Part of a small language model's weights: 161M tokens.
Each number is 128 + 32 x the weight over its row's rms, rounded and kept within 0 to 255. Layers, rows and columns count from 0. The size above them is the row's rms in percent of the matrix's.

# layer 3 attention query, 192x192, rms 0.158, rows 164-191, columns 64-95
size [ 89  82  92  81  88 101  85  83  94  92  88  97  84  93  85  77  90  93  98  77  90  86  73 122  81  93  88  97]
[[134 116 130 126 107 131 110  88 191  69 123 136 102  94 127 129 122 105 116 164 182 132  95 148  76  95  78  88 140 123 149 140]
 [149 156  57 125 116 125 101 144 154 111 120 118 111 141 176 105 146  90 114 129 200  84  91 118 135 129 151 154  91  78 136 135]
 [190 158 118 105 102 117 185 163 118 142 176 183 171 128 120 120  93 103 103 136 142 138 133  99 153 115  64 137  97 124 159 200]
 [113 111 142 133 116 134 117 171  57  92 163 101  87 101  93 145 106  77 113 137 176  74 154  96 130  25 145 120  71 114 144 179]
 [146  85 131 145 125 178 131 103 187 107  63 105 158 163 101 139 140 147 147  98 156 198  96  98 104 121 105 103 152  89 130 116]
 [139 106 116  87 165 182 104  79 151 117 103 140  57 115 135 177 158 121 104 121 119 117 140 169  73 103 170 173 167 165 134  99]
 [156 133  95 131  95 214  88 135 204 134 100 112 116 140 107 148 127 178 127 156 143 136 134 117 100 120 107 126 106  89 143 104]
 [110 153 143 158 140 178 106  94  94 129 125 117 142 138 137 125 101 101 124 131 112  94  96 122  83 173 167 181 176 110 128  98]
 [ 68 173 197 137 102 101 144 121 160 131 135 136 104  98 115  89 156 136 106  84  64 155  56 173 155 160 159 141 126 134 138 174]
 [ 92 141 125 182  70 169 112 149 174 172 120 106 176 119 129  90 119 177 140 141 126 138 141 154 113  99 163 133 148 113 114  93]
 [134 114 151  88 106 117 139 134  91 121 185 169 101 117 119 124  43 172  92 151 110 159 176 158 133 127  78 142  78 190 136 117]
 [108 134 107 182 144 152 113 125 131 142 124 136 147 118  81 149 102 119 162  98 142 140 178 128 141 120 115 144  81 159 107  73]
 [127 156 145 151 115 143 186 177 103 197 173 120 197  88 104  91 113 122 140 149 106  99 134 108 172 166 128 127 121  95 124 156]
 [102 136 127 147 124 179  44 116 142 152 142 137 120 126 151 120  90 162 110 181 150 107 156 187  84 130 136 149  94 150 153  76]
 [128 103 104 106 163  82 144 154 106 148 112 107 166 110 177 178 139 128 106 204 196 113 149  98 155 122 124 106 135 123 109  92]
 [108 133 142 137 149 143 113  94 209 108  77  88  96 121 111 167 149 158 104 120 128 140 110 141  90 161 141 137 157 114 159 121]
 [ 95  66 184 174 159 144 153 130 120 140 130 123 197  69 123  98 116 120 118 120 154 149 125 155 101 192 129 120 140 155 176 114]
 [154 100 128 108 122  57  93 117 195  81  56 110 132 140 157 152 214 142 135 182 138 111  75 107 119 182 113  69 152 121 106 142]
 [147  95 162  66 155 108 150 112 114 107 109 161 160  93 101 185 141 125 140 208 130 111 139 145  97 172  67 122  96 190 126 145]
 [166  95 148 103 120 112 165  96  78 129 144 130 151  72 145 132 147 125 104 160 118 114  96 175 123 181 125 121 102 146 106  96]
 [142 142 142 137  65 114 138 127 135 123 163 167 163 102 112  71 130 168 114 137 117 163  60 139 129 166 152 183 142 104  80 166]
 [113  94 153  92 160 139 151  99  48 133 167 131 116 148 155 194 127 125  70 149 122  99 174 170  60 113  91 127 147 161 109 131]
 [105 127  96 113  85  84 131 159 107 127 156 128  96  99 166 142 133 134  83 128  82 108  67 167 163  85 187 138  96  85 128 148]
 [170 132  97 170 122 133 155 169  91 140 188 130 176 137  75  97 127  85 144  97 151 152 101 103 180 116 148 151 108 106 143 155]
 [165 157 133 151 101  96 127 138 141 127 150 153 176 148 100  95 158 117 138 116 105 148  89  85 154 151 134  85 195  97 105 185]
 [ 72  96 142  64 100 123 142 104  94  95  75 117 149 112 166 167 124 172 126 119 107 108 119 139 102 143 171 120 153 101  96 103]
 [125 170 159 105 121 152 127 111 147  98 126 162 106 188 157  76 157 153 152 102  68 109 153 134 170 173 120  80 184 142 139 108]
 [141 161  91  77  95 112 165 157 103 178 138  96 148 136 107 157 104 173 103 170  70  79 178 134 125  85  84 136 125 104 143 132]]
# layer 3 attention key, 192x192, rms 0.157, rows 164-191, columns 64-95
size [ 94 103  82  88  97  91 110  93  89  97  90  89  81  98  88  83  87  95  80  82  77  80  84  81  79  98  92  91]
[[104  81 134 151 114 137  94 115 166  87 130  93 105 120  79 111 162 189 138 133 179 108  26 139  90 117 119 147  88 112 128 126]
 [143  92  54 150 108 134  83 136 156  94  89 125  94 147  78 169 120 120 143 118 178 108  86 172 156 119 142 127 102  62  75 152]
 [113 125 130 155 117 126 155 153 190 139 134 128 131 101 146 145 179 159 163 127 151 149 116  95 184  91  72 116 125 114 136 158]
 [101 109 139 181 164 135 101 213  96 171 167 128 103 146 162 172  84  91  89 177 208 128  90 165 113  36 158 184 113 104 143 162]
 [125 124 139 145 143 111 169  76 139 120 134 175 143 124 126 124 128 107 175 100 138 145 125  72  90 136  63  69  99 116 152  89]
 [119 135 133 104 159 157 122  96 150 161 126 169  94 156 126 112 110 159 143 164 100 102  91 130 138 215 193 172  84 125 148 104]
 [171 127 152  87 151 129 148  91 173 105  91 174 123  98 123 189 129 161 179 146 151 111 142  99 154 108 174 116  93 131  79  28]
 [130 127 132 129  94 151 113 103 113 127 160 129 111 169  74  91  91 122 126  79 100 124  97 145 130 162 151 112 122 100 174 182]
 [117 159 143 148 133 126 147 127 116 102  85 141 111 102 109  66 108 150  94 151  93 108 129 165 152 160 149 125 179 129 124 133]
 [197 153 112 132 110 141 123 126 115 108 119  74 176  89 118  98 121 159  87 157 139 135 161 116 132 103 156 119 112 186 152  67]
 [ 95 152 197  70 176 140 179 160 123 169 163 144 123  69 169 116 135 159 115 107 127 122 131 153 126 105 128 145 144 181 110 131]
 [166 212 138 128 132 160 167  95 118 127 137 117 153 106 159 120 143 133 135  71 154 131 186 108 131  98 118 111 145 114 130 100]
 [136 132 151  89  76 108 151 156 108 145 103  71 176  64 127 121 133 140 150 109 103 152 125 114 181 108 147 106 193  84 110 164]
 [143 118 180 101 138 105 130 119 125 115 154 179 143  81 136 123  64 182 119 136 139 135 123 158 126 136 158 169  81 173 147  72]
 [139  96 105 140 101 102 137 160 158 126 111 146 118 113 145 147 140 148  91 136 167 100 153 131 179 103 144 165  90 104  79 128]
 [ 96 166 160 112 152 114 184  96 163 139 111 153 161 110 179 132 147 140 102 111 137 106 151  87 166 106 128 115 122 117 180  62]
 [ 92 102 187  76  91  97 151 118 154 121 101 119 183  22 129  59 135 184 152 135 120  86  97 159 134 219 172 124 127 189 150 112]
 [ 83  94 117 127 100  92 131 214 173 143  83 118  85 192 173 150  93 122 158 135 114 157 109 102 142 152 104 136 147 127 106 138]
 [ 98 127 209 108 119 107 123 166 158 198 124 164  99  65 155 151  56 138 134 147 138 144 102 147 181 148 114 189 159 160  85 113]
 [146 106 137  35 129 101 149 155  76 123 102 141 171  87 151 140 148 146 160 167  87 114  94 220 127 150 166 147 162 158  87 138]
 [ 90 127  99 138  75 149 188 131 155  62  98  98 187 113 106 139  76 128 145 147  91 126 157 119 149 162  98 101 131 205 156 123]
 [ 67  92 185  74 147 149 129 167 127 154 147 145 136 136 144 104 105 171 153 145 110 103  92 197  98 211 134 164 133 128 118 188]
 [101  96  61  79 114 123 154 164  84 166 137 149 127 186 154 145  70  57 117 167  99 150 192 168 174 124 160 156 162 147  82 152]
 [162 120  85 182 111 192 162  80 127  47 107 123 102 137  94 157 141 114 160 121 137 127 123  79 160 109 126  96 138 113 163 137]
 [ 83  98 114 177 105 129 137 115 143 120 128 110  96 196 102 110 101  98 180 110  78 152 113  75 119 163 106 118 133 100 131 175]
 [127 117 109  99 123  79  88 201  91 177 117 143 128 145 146 143 124 109 101 225 133 122 149 154 138  54 134 153 158 150  74 147]
 [100 145 137 110 157 102  71  92 113  69 155 105 128 133 115  86 187 111 142 157  66 115 130  79  60 122  83  85 145 170 124 121]
 [ 97 160 106  80 121 109 164 151 112 176 143 108 189 120 137 140 158 130 153 132 128 117 147 114 164 119 106 117 172 128 118 137]]
# layer 3 attention value, 192x192, rms 0.171, rows 128-191, columns 64-95
size [ 81  98 108  90 106 105 117  91 119 104 117  93  99  82 102  88 111 111  98 101 104  95 101 112 106 130 114  94 107  96 110 114  81  84 105  98 105 118 101 108  93 100 107  97  98  75  98 127  98 112 112 107 101 100  97  89  99 117 128 109 101 105  82 100]
[[154 161 188  82  99 121 142 167 124  92 159 163  86 133 166  93  91 156 113 137 139 155 110 144 123 177 123 179 128 114 202 136]
 [114 188 136 139 114 114 140 120 148 187 121  95 185 118  86 138 169 105 134 185 127  51 167 129 144 101  81 125 163 109  92 149]
 [ 98 137 141 127  92 166 126 212  96 166 155 124 133 150  98 136  55 113 133 134 151 137 128  98 155 129  86 179 160 118  84 121]
 [168 171  70 168  95 133 125 151 101 127 175 143 160 173 154  72 117 124 116 164 191 132 157 118  93 102 132 116  66 117 151 134]
 [148 143 141 131 172  81 110 176  88 106  40  74  96 119 165 153 146 107 108 198 151 115 158 134 120  77 117  84 199 120 115 103]
 [ 78 182 142 114 106 161 100  71 143 135 114 125 139  86  30 139 113 148 137  99  95  45 139 152 103 107 107  86  91 131 104 113]
 [ 32 184 136  93  65  79 140 107 172 116 144 115 150 135  74 135 118 108 130  67 126 104  92 168 140 137  88 136 237 144 122 136]
 [124 142 148 102 109  92  50 182 109  85 128 118 104 147  55 133  58 161 153  83 133 123 184 164  98 143  88 142 126 168 153 111]
 [125 105  68 144 140  73  93 137 159 109  64  85 122 161 130 161 114 117 127 148 149 141  67 145 131 109 133 152 148 117 161  96]
 [113 124  96 146 176 127 155  96 145 145  98  93 210 156 163 167 155  85 124 129 145 103 120 110 105 207 126 144 117 105 141 132]
 [165  84 107 141 120 125 116 139 168  77 121 161 110 167 145 152 147 104 110  93 116  89  54 155 154 142 126 139 191 113 156 157]
 [ 88 131 158 132 105 148 115 129  93 164 153 104 104  87 135 130  72 168 150 109 176 122 174  85 127 102 126 173 188 200  98 146]
 [ 79  80 115 125 103 114  95  83 128 106 130 140 130 103 154 166 157 148 153 134 123  97 109 115 137 157 124 175 163 120 150 118]
 [136 148  61  88 178  80 123 144 170 146 127 167  89 113 162 106 149 134  96 122 156 112 172 131 105 131 133  68 116  74 164 105]
 [118 148 161  78 146 162 110  76 116 126 128 162 128  73  75 152 116 182 119  63 131 135 182  88 107 159 148  87  39  93 126  85]
 [118 161 127  91 116  94 112  51 120 143 151 105 191  94 109 137 140 144 154 169 105 130 204 158  84 119 112 144 151 143  54 115]
 [149 124 147 152 159 110 202 133 154 182 159 152 121 140 183 113 148  89 119 130 141 122 165 136 163 167 118 103 143 138 136 140]
 [114 133 139 101  81 111 165  74 125 140 181 142 193  89 126 142 128 137 152 127 143 152 195 112 141 126 122 110 134 133 118  72]
 [117 152  87 122 174 146 146 127 136 146 137 138 124 108 162 139 161 104 131 158 108  68 152 103 173 107 128 110 153  80 143  64]
 [173 154 179 148 128 146 102  96  90 139 120  93 108 124 162  83 170 131  98 124 131 128 168 102 105 133 157 110 132  86 127 132]
 [198 119 123 137 145  58  97 119  92 117 138 101 137  82 216 119 142 104 147 190 114 122 158  95 103 145 103  81 176 151 141 123]
 [182 141 170 175 100 184 157 165 112 143 184 154 152 153 131 107 119 102 142  54 132 122 171 123 220 125 118 116 107 155  93  98]
 [124 132 139 119 104 185 163 166  97 160 154 122 152 128 111 139 155 125 118 147 162  95 189 109 171  77 138 171 129 106  99 112]
 [120 169  85 109 132  39 129 171 109 147 115 125 143  94 141 132 132 122 151 234 178 117 137 105 113 144 132 100 124 104  99  45]
 [108 139 147  73 112 156 116 123 117 158 102  56 129 121  78 171 101 136 131 188 131  70 184 120 122  95 112  84 137 162  82  74]
 [134 117 138 139  89 112  63 117  57  75 154 123 165 146 171 124  97 172  99 133 136 140 195  68 144 143 113 128 101 130 151 104]
 [231 130  84  92 144  76  76 165 127 139  56 125  76 149 118 108 136 139 101 162 116 158 157  85 150 123 127  59 114 114 179 106]
 [105  47  94 138 105 148 119 147 137  79 149 169 143 171  74 126 120 126  88 118 141 193  85 129 127 122 123 153 109  85 110 147]
 [161 147  88 143 149 137 105 124 174 135 130 126 125 170  97 118 122 104 148  77 121 115  54 110 155 121  91 140 142 109 162 157]
 [146  86 138 163 164  87 137 163  86 118 165 104  96 115 136  78 114  99 107 155 141 227 118 133  80 164 143 126 141 106  82 151]
 [210 102 112 151 174 144 134 131 130 135 126 160 101 154 135 152 127 129 112  84 120 126  74 174 116  90 131 169 148 104 152 163]
 [141 159 135 104 149  28 160 100 146 131 107 136 117  73 230 157 158 113 155 141  96 142  70 147 165 173 143 121 162 122 146  84]
 [138 112 154 110 195 113 141 139 151 114  91 119  70 142 141 156 180 121 153 121 140 125  86 132 126 107 140 135 201 141 138 167]
 [119 150 166 126 133 193 147 175 117 116 114 132 169 121  72 121 162 100 127 126 159  85 188 120 125 135 107  91  97  73 107 118]
 [143 122 147 117  96 155 118 102 127 130  55 108 173 122 102 181 140 137  84  93 164 124  76 112 144 116 151 120  94  97 105 100]
 [204  81 121 173 175 147 158 179 137 130  53 120 122 116 162 151 171 108 140 128 134 111 118 111 166 121 102 105  94 120 162 139]
 [214 160 116 178 154  93 196 143 146 160 186 141 194 123 187 117 137 120 192 138  99 129 149 184 124 139 115 137 102  98 128 160]
 [175 143 169 148 158 104 126 160  84 163 118 132  98 105 156  86 139 120  92 203 111 105 183 112 117 183 133 107  94 136 118 114]
 [137  87 185 127 141 136 103 101 116 113 100 129 114 116 127 163 149 133 102 142 106  64 111 138 158  88 148 146 177 148 136 118]
 [159 212 153 139 172 166 125 128  98 120 124  91 142 108 134 144 127 127 149 104 132 101 185 103 108 129  89 104  91 154 115 128]
 [ 51 127 131 130 141 133 113 155 141 129 148  97 127 156 124 119 139 138 153  69 112 138  76 105  87  72  79 135 159  86 125 136]
 [123 134 101 120 110 128  78  81 142 131 163 158 113 114 119 116 123 138 105 101 105  88 107 149 126 146 105 141 130 128 146 135]
 [123 137 164  99 109 181  71 112  89 127 159 146 100 133  83 121  95 200  96 107 106 149 183 130  87  73 149 128 100 149  89 142]
 [120 134 131  88 119 123 138 212  64  98  98 108 105 132 140 127  86 133 164 184 182 155 115 145  92  82 103 141 106 153 142  78]
 [200 108  97 196 140  98 149 148 124 186 128 110  93 118 112 114  93  94 162 148  93 116  95 120 174 120 112 154 163 152 168 150]
 [ 86 138 110 113 180  62 137  98 158 123 143 103  81 198 137 122 145 113 172 134 141  93 107 145  91 172 153 123 121 141 180 140]
 [120 123 124 124 154 111 135 126 136 120 144 121 121 136 106 135  98 145 167  76 135 200 127 154  74 118 133 144  92 122 124 157]
 [121 111 105  67  87 142 124  68 139 154 129 112 115 140  80 138 103 156  85 143  96 107 144 193 110  78 138 178  87 171 143 144]
 [185 142 104 151 144  98 102 137  86  90 162 128  88 114 182  79 116 148 142 189 108  63 135 130 140 212  94 120 100 194 139 142]
 [109 151 102 152 192  85 140 157 125 116 125 160 137 111 144 137 109 129 186 106 121 181 141  90 128 117 164  92 116 101  83 114]
 [ 85 109 151 150 139 124 125 147 139 147 111 153 121  97 156 124 148  94 195 203 161 114 113  52 171 152 147  81 196  89 110 122]
 [163  91 108 110 143  73  70  91  75 131 101 101 113  69 175 132  98 162 130 201 127 176 147 100  84 117 163 128 135 184 118  77]
 [166 131 124 118 176 151 120 161 109 118  67  81 137 163 109 164 113 114 112 106 112 156 120 132 114 101 129 128 115 133 174 109]
 [121 122 143 108 113 113 148  71 170 138 166 139 124 144 173 156 161 111 119  75 136 140 128 145 122 165 151 130 165 128 160 123]
 [122 163 190 151 130 114 165 108 124 147 159 133 208  88 168 126 130 109 164  85 151 104 114  60 148 188 112 129 142  90 118 119]
 [130 104 132 103 190 114 142 157 126 120 110 146  77 118 137 102 139  94 116 137 113  96 125  68 120 142 180 144 223  76 111  92]
 [196 105 117 111 158 137 148 144 144 143  95 106  81 137 136 118  86 119 124  99 111 128  86 187 135 121 109 141 162 130 177 156]
 [140 229 162 133 155 108 110 145 127 138 153 122  85 106 135  63 116 119 136 140 101 116 160 102  76 143 115  95  81 154 129 138]
 [107  85 124 154 151 125 154  97 160 120 160 162 150 151 140 129 153  78 123  98 108  99  85 148 151 214 129 173 213  91 105 128]
 [153  74 115 125 150 135 142 125 180 128 115 130 120 165 177 125 117 134 142 127 143 135  46 145 129 154 123 176 109 133 179 130]
 [110 193  66 128 154  94 117 101 134 169  68  79 176 120 110 140 100 129 106 124 132 163 123 169  71  93 107 137 163  74 125 100]
 [ 54 119   0 109 145  75 130 137 103 112 112  91  99 138  94 166 101 164 155 177 162  85 198 162 110 126 142 136 119 122 153 127]
 [117 201 166 143 189  49 121 106 149 133  91  65  97 129 193  70 139 112 176 123  96 135  93 172  75 111 112 152 149 156 159 155]
 [169 113 101 126 140 135 130  62 123 119  99 130 164 125 148 192 154 105 164 130 126 100  94 112 156 137 159 161 104 163 135 152]]
# layer 3 attention output (transposed), 192x192, rms 0.16, rows 128-191, columns 64-95
size [ 94  90 110  86 120 104 109  85 107 103 107  97  86  99 104 102  94 103 114  92 103 105  93  97 107  87 104  98 105  97  95  97  97  93 103  96 105  99 114 102  90 102  98 106 108 100 110 104  96 104 102  99 113 103 109  93  95 115 111 105 100 105  86  98]
[[139  81  86 153 111 170 144 159 148 130 145 105 147 108 138 127 154 150  97 114 129 176 138 117 154  89 115 188  89 105 130 123]
 [100 119 173 100 130 134 132 122 127 163 129 154 210  90 174 174 153 130 133 148 118  78 145 168 121 169  34 123 126 136  90 110]
 [149 164 118  42 189 109 217  63 136 110 113  83 162 114 171 159  80 124 111  50 127 121 128 133 194 156  74 153  90 133  79  73]
 [152 174 137 160 106 179 161  88 130 107 115  99 120 160 132  33 190 106  91 108 125 156 166 123 149 158 105 105 138  79 120 138]
 [ 69 110 151 134 174  88 149 176 111 146 110 120 179 116 189 160 132 187 124 139  90 122 143 149 101 168 121 175 120 115 131  72]
 [103 151  89 112 145  50 121  95 104 155 175 121 143 208 117 117 154  82 131  97 128  80 136 124 132 123 126 165 221 131 127 165]
 [143 129 155  93 154 118 151 153 104 166 177 150 136 131 123 151 135 153 107 122 178  99 151  75 151 115 159 129 143 144 115 155]
 [101 169  95  76  64 137 132 131 184 146 172 128 130 174 117  75  14 123 163  82 122  78 136 103 137 168  81 136 139 100 121 165]
 [ 97 131 124 110 170 156 180 111  77 136 119 135  80 101  98 167 113 146 114  98 139  86 132 126 144 140 178 133 133 117 154 100]
 [ 91 147 137 117  94 129 104 113 131 109 118 137 136 120  77 195 168 142 148 110 114 119 171 153 134 136 112 139 106 157 156  62]
 [ 90 141 117 145 119 130 148 172 108  86 135 148 147  91 118 195 131 162 170 126 137  97 217  96 157 141 115 119 142 172 127  89]
 [129 121 104 146  84 129  95 137 128 114 171  83 138 121 190 116  90 148 106 117  97 126  61 141 136 118 114 148  83 122  72 146]
 [182 120 128 100 115 143 156  99  92 145 188 135 142 124 143 178 160 130 131 152 124  84 170  70 137  92 114 163  81  79  92 148]
 [ 92 122 111 145 185 150  79 155 134  73  67  92 115 128  80 122 155 130 109 119 128 172  32 168 124  86 132  84 136 111  81 139]
 [134 121 109 127 152  75 147 152 108 159  99 124 106 141 123 143 124 122  83  91  96 143  98 115 109  67 104 145  91 136  63 160]
 [143 143 151 113 159  62 135 113 103 159 162 148 107 116 119 168 210 103 148 160 119  61 152 148 128 161  65 133 158 122 124 163]
 [ 85  94  99 146 128 159 116 171 122 132 108 122 157 148 118 116 132 111 158 111 162 111 112 142 111 143 176 105 128 100 150  73]
 [133 136 140 108  67 152 133 130 157 171 128 140 105 139 167 141 144 123 118 139  91 109 136 118 136 135  79 162 152 137 166 153]
 [ 94 137 124  86 194 100 113 121 175 171 100 201 167  46 151 149  61 132 106 145 112 112 114 118 129  95 100 104 127 106 182 108]
 [154 110 134 135 167 107 108 159 152 159 109 109 125 185 108  30 134 124 121 110  37 166  96 214  97 151 172 103 154 156 133 124]
 [127 119 131 119 170 117 138 102  88  73 180 153 129 167 122 156 148  56 145 152 104  85 146  79 149 177 105 128  52 152 110  75]
 [135  98 184 100 152 126 159  74 138 150 134  95 103  95 112 198 143 149 136  73 117 150 150 113 181 127 109 117 128 147 102  97]
 [143  85 146 137  96 186  93 102 167 103 145  91 142 145 135  99 116 149  85 123 110 147 174 162 116  60 155 115 130 146 149 102]
 [156 149 125 161 198 110 175 108 111 176 143 114 110 145 131 102 121  57 143 152 164 113 119 120 178 132 150 115 152 113 155 136]
 [ 82 104 172  99 178 109 102 106 178 105  98  83 170 108 159 167  86 168 136 131  93  90 118 146  97 128 100 150 132 110 137  55]
 [187 149 112 103 103  95 123 101 153 138 171 129 150 116 133  80 121 114 101 132 117 126 152  49 131 100 109 120 113 157 153 168]
 [ 80 141  97 105 194 121 149 134 122 103 104 178 146 124 165  81 140 170 111 133 116 133  96 138 161 210 133 129 153 122 134  27]
 [189 112 118 119 121 116 167 112 146  97  97 126 129 102 129 105 139  94 134 136 137 145 130  95 153 110 127 101 126 122  85 153]
 [146  76 139 127 140 150 108 138 140 108 117 147 139 155  83 110 133 137 172 170 136 132 151 147 169 106 143 138  98 128 108  40]
 [187  96  88 217 173 123 157 161 157 111 122  80 153 143  86  82 129  76 147 107 124 146  98 144 173 153  62 141  76  68 143 161]
 [206 139 152 176 119 152 124 149 107 138 133 119 113 116 125 131 102  51 109 138 139  88 192 126 118  98  84 133  97 148 140 155]
 [134 110 153 165 137  76 117 173 110 132 148 103 125  75 118 165 144 114 124 181 119 138 162  98 126 162 152 131 121 119 193  88]
 [ 44 145 138 143 159 155  98 147 141  89 123 138 138 134 137 160 114 203 181 145 114 159 143 188 143 149 140 104 142 111  75  63]
 [136 121 120 160 113 191  90 128 183 123  61 103 138 105 108 108 158 178 116 119 118 164 139 192 121 133  81  96 118 140 121 110]
 [138 160 198 119 145  96 147 165  93 102  85 162 106 158 116 138  88 172 103 112 118 158 104 143 126 100 150 116 167 174 116  88]
 [163 166 122 135 151 160  85  99 161  74 102  86 167  97 137 125 155 135  71 132  69 181 113 161  93 166 131 132  87 111 165  48]
 [144 174 157  60 165 144 104 137 124 165 143 154  66 123 124 165 108 100 148 134 122  78 176 124  97 176 125 176 157  51 144 133]
 [128 119 109 164 163 156  93 142 162 149  90 134 159 139 148  68 121 102 132 108 113 124  92 148 139 157 114 138 164 161 116  77]
 [125  92 171  67 147  92 142 125 102 175 155 157 143 113 176 175 147 150  72 131  96  67 164 128 190 116 118 187 133 162 132  64]
 [143 162  84 105 118 130 110  85 164  89 137 108 127 129 136 106 105 145 125 106 125 128 112 206  93 141 103 112 100 148 170  76]
 [ 85 120 100 138 114 164 135 132 167 137 108 139 101 168 127 126 104 162 192 153 154 177 127 149 136 115 112 121 189 141  93 101]
 [132 148 144 118  65  98 164  99 168 113 157 125 172 151 100  96 161 121 145  88 131 106 106 126 158 151  94  78  88 109  72 112]
 [156 130  97  79 137  70 152 117 107 179 184 106 111 149 121 125 157  86 120 103 121  90  76 129  95 102 114 160 167 131 107 208]
 [150 141  94 150 163 104 162 151  99  91  73  67 204 164 168 108 167 169  73 144 147 128 149 127 156 116 113  98 125 135 142 131]
 [119 140 102 152  58 137  69 136 107 124 152 173 152 157 135  97 107 134 125 130  80 147 175 185 104 206 118 142 158 128 110  42]
 [ 61  77 124 169 191 135  74 110 175 137  98  85 103 145 110 166 134 155 108 144 139 148  83 147  62  59 155 105 177  84 154 186]
 [144 161 135 146 117 151  87 152 203 115 102 101  84 113  66  82 131 180 137 103 139 180  92 134 118 155  91 151 119  99 120 164]
 [133 136 120 195 136  96 129  63  64 128 148 128 123 141 136 122 131  87 120 111 107  75  86 129 112 126 137 137 169 146  92 196]
 [132 149 104 132  94 151 155  84 188  94 121  95 149 186 142  96 114 118 186 140 106  88 138 127 125 128  81 137  78 136 153 111]
 [126 192  94  92 163 145 219 160 126 112 131 139 165  96 114 115 125 129 140 158 171 203 121 115 111 146 105 146 168 125  79 165]
 [ 94 151 114 136 104 143 132 175 114 131 115  97 201 134 159 106 151 145  93 177 185 155 151 100 115 124 174 183 121 131 111 114]
 [ 80 171 114 116 113 208  31 115 119 135 143 163 123 115 111  95 127 139  67 143  69 130 158 182 125 128 159 162 123 192 105  99]
 [ 99 167  85  66 138  93 106 139  73 151 109 145 100  84 167 122  82 164 103 151 127 148 122 176 130 154 130  90 158 112 162  92]
 [151  97  97 152  98  83 108 114 105 129  92 128 116 121  69 144 185 155 110 128 169 156  93 101 180  55 182  57   6 117 165 109]
 [158 127  92  87 150 196 135 161 186 134 158 147 143 195 144 132  98 113 133 160 125 129 200 109 134 130  57 113 125 148 126  55]
 [ 52  68 129 143 155 143  69 177 134 124 145 155 134  91  75 160  98 172 122 112 125 161 161 160 153 115 139 145 156  73 134  84]
 [151 122  60 139 131 182  97 134 155  89 135 120 111 134 154  79 119 123 119 117  99 138  86 150 152 116 111 118 109 131 142  99]
 [ 75 139  70 161 134 161 112 129 184  98 196  91 187 168  99 120 158 111 139 124 116 152  94 143 135 123 157 169 128 109  65 125]
 [106 103 118 151 125 191 125 163 142 129 199 178 149  63 118 146  89 154 199 124 138  84 186  88 119 121  63 185 116 120 147 160]
 [109  71 133 128 144 177 117 153 159 110  83 138 102 125 100  90 137 126 159 128 132 155 189  97 171 101 180 125  89 115 159 165]
 [ 98 205 128 137 159 127 103 132 140 162 126 110 109 166  90 114 116 142  97 130 126 193 127 104  87  89 112  74 133  43 120  94]
 [ 86 134 178 175 147 112 138  49 174 155 121 115 169 155  99 140 157 158 107 114 188 111 144 121  79 145 191 143 140  97 105 193]
 [160 200 123  84 147 110  64 114 120 102  96  74 133  90  86  89 162 113 135 153 123 115 126 176 103 104 151  93 164  95  96 122]
 [135 167 149 109  89 164  92  58 123 127 120 130 143 146 176 158 120 140  82 168  93 121 163 106 143 111 137 113 109 140 187 142]]
# layer 3 MLP up, 768x192, rms 0.168, rows 0-7, columns 64-95
size [108  94  95  95 104  98 104 101]
[[143 127 199  79  96 160 129 121 141 158 125 128 156 110 136 152 118  80 158 140 130  91 159 117 103 119 156  93 173 117 133 109]
 [ 92 142 140 176 183 138 139 107 170 171 110  97 118 110 107 128 105 122 161 175 127 136  47 154 125 184 149 155 144 127  44 113]
 [ 75 178 183 180 118 102 167 179 144 126 117  78  96  93  78 164 216 164 130 107 134 139  69 149 113  99 134 147 111  49 158 129]
 [150 141 161 161 124 111 134 161 163 138 100  95 136 124 112  85 130 102 102 138 110 120 126 151  99  80 181 147 139 180  97  63]
 [158 165 121 162 214 114 122 138 109 111 108 123 100 121 102  94  93 105 122  82 156 149 143 121 153 118 145 118 150  48 117  29]
 [ 78 120  85 162 128 189 172 161 165 151 121 130 128 114 128 200 104 103 186 128 178  47 157 125 126 141 166 137 109 127 132 149]
 [154 110 142 126 112 118 127 107 106 215 169 112  87 104 123 124 143 101 112  97 132 146 119 152  68 110 128 122 161 150 140 124]
 [144 178 132 150 139 160 147 154 114 124 149 155 126 112  76 128 116 132 147 139 128  90 121  95  85 119  86 110 115 151 126 101]]
# layer 3 MLP down (transposed), 768x192, rms 0.162, rows 0-7, columns 64-95
size [105  94  96  94 106 103 101  98]
[[161 166 126 112 117 129 145 122  66 163 123 121  89 139 141 149 163 100 121 114  93 146 103 139 127 109 125  88  78 203 107 126]
 [181  98 144 157 141 157 160 137 151 102 112 153  88 174 137 185 118 134 130 162  78  79 178 145 128 113  94 193  82 164 128 156]
 [166 165 136 161 198 139 127  95 106 103  80 145 114 149 171 106 126  68 159 164 139 122  98 136 129  92 140 183 247 118 113 131]
 [ 89  98 157 112 177 164 189  98 165 113  88 148 166 137 102 141 138 112 131 104 153 116  47 153 166 139 168 153 118  46 142 121]
 [157  98 108  78 123  78  97 140 128  99  77 125 133 147 140 126 156 145  80 174 161  93 143 129 142 173 123 165 122 172 145 133]
 [ 91 141 134 103 175  52 116 134  80 142 182 141 175 123  88 126  89 143 127 160 194  96 169 133 104 105  94 188 105 104 155 150]
 [135 124  86 116 147 161 143 110  81 165 141 124  90  97 137 143  96 150 147  92 129 208 141 133 153 125 139 101 123 112 114 143]
 [159  61 164 162 180 146 181 129 129  92  62 141 165 135 122 107 127 119 206 156 143 133 150 121 145 181 133 107  76 114 165 102]]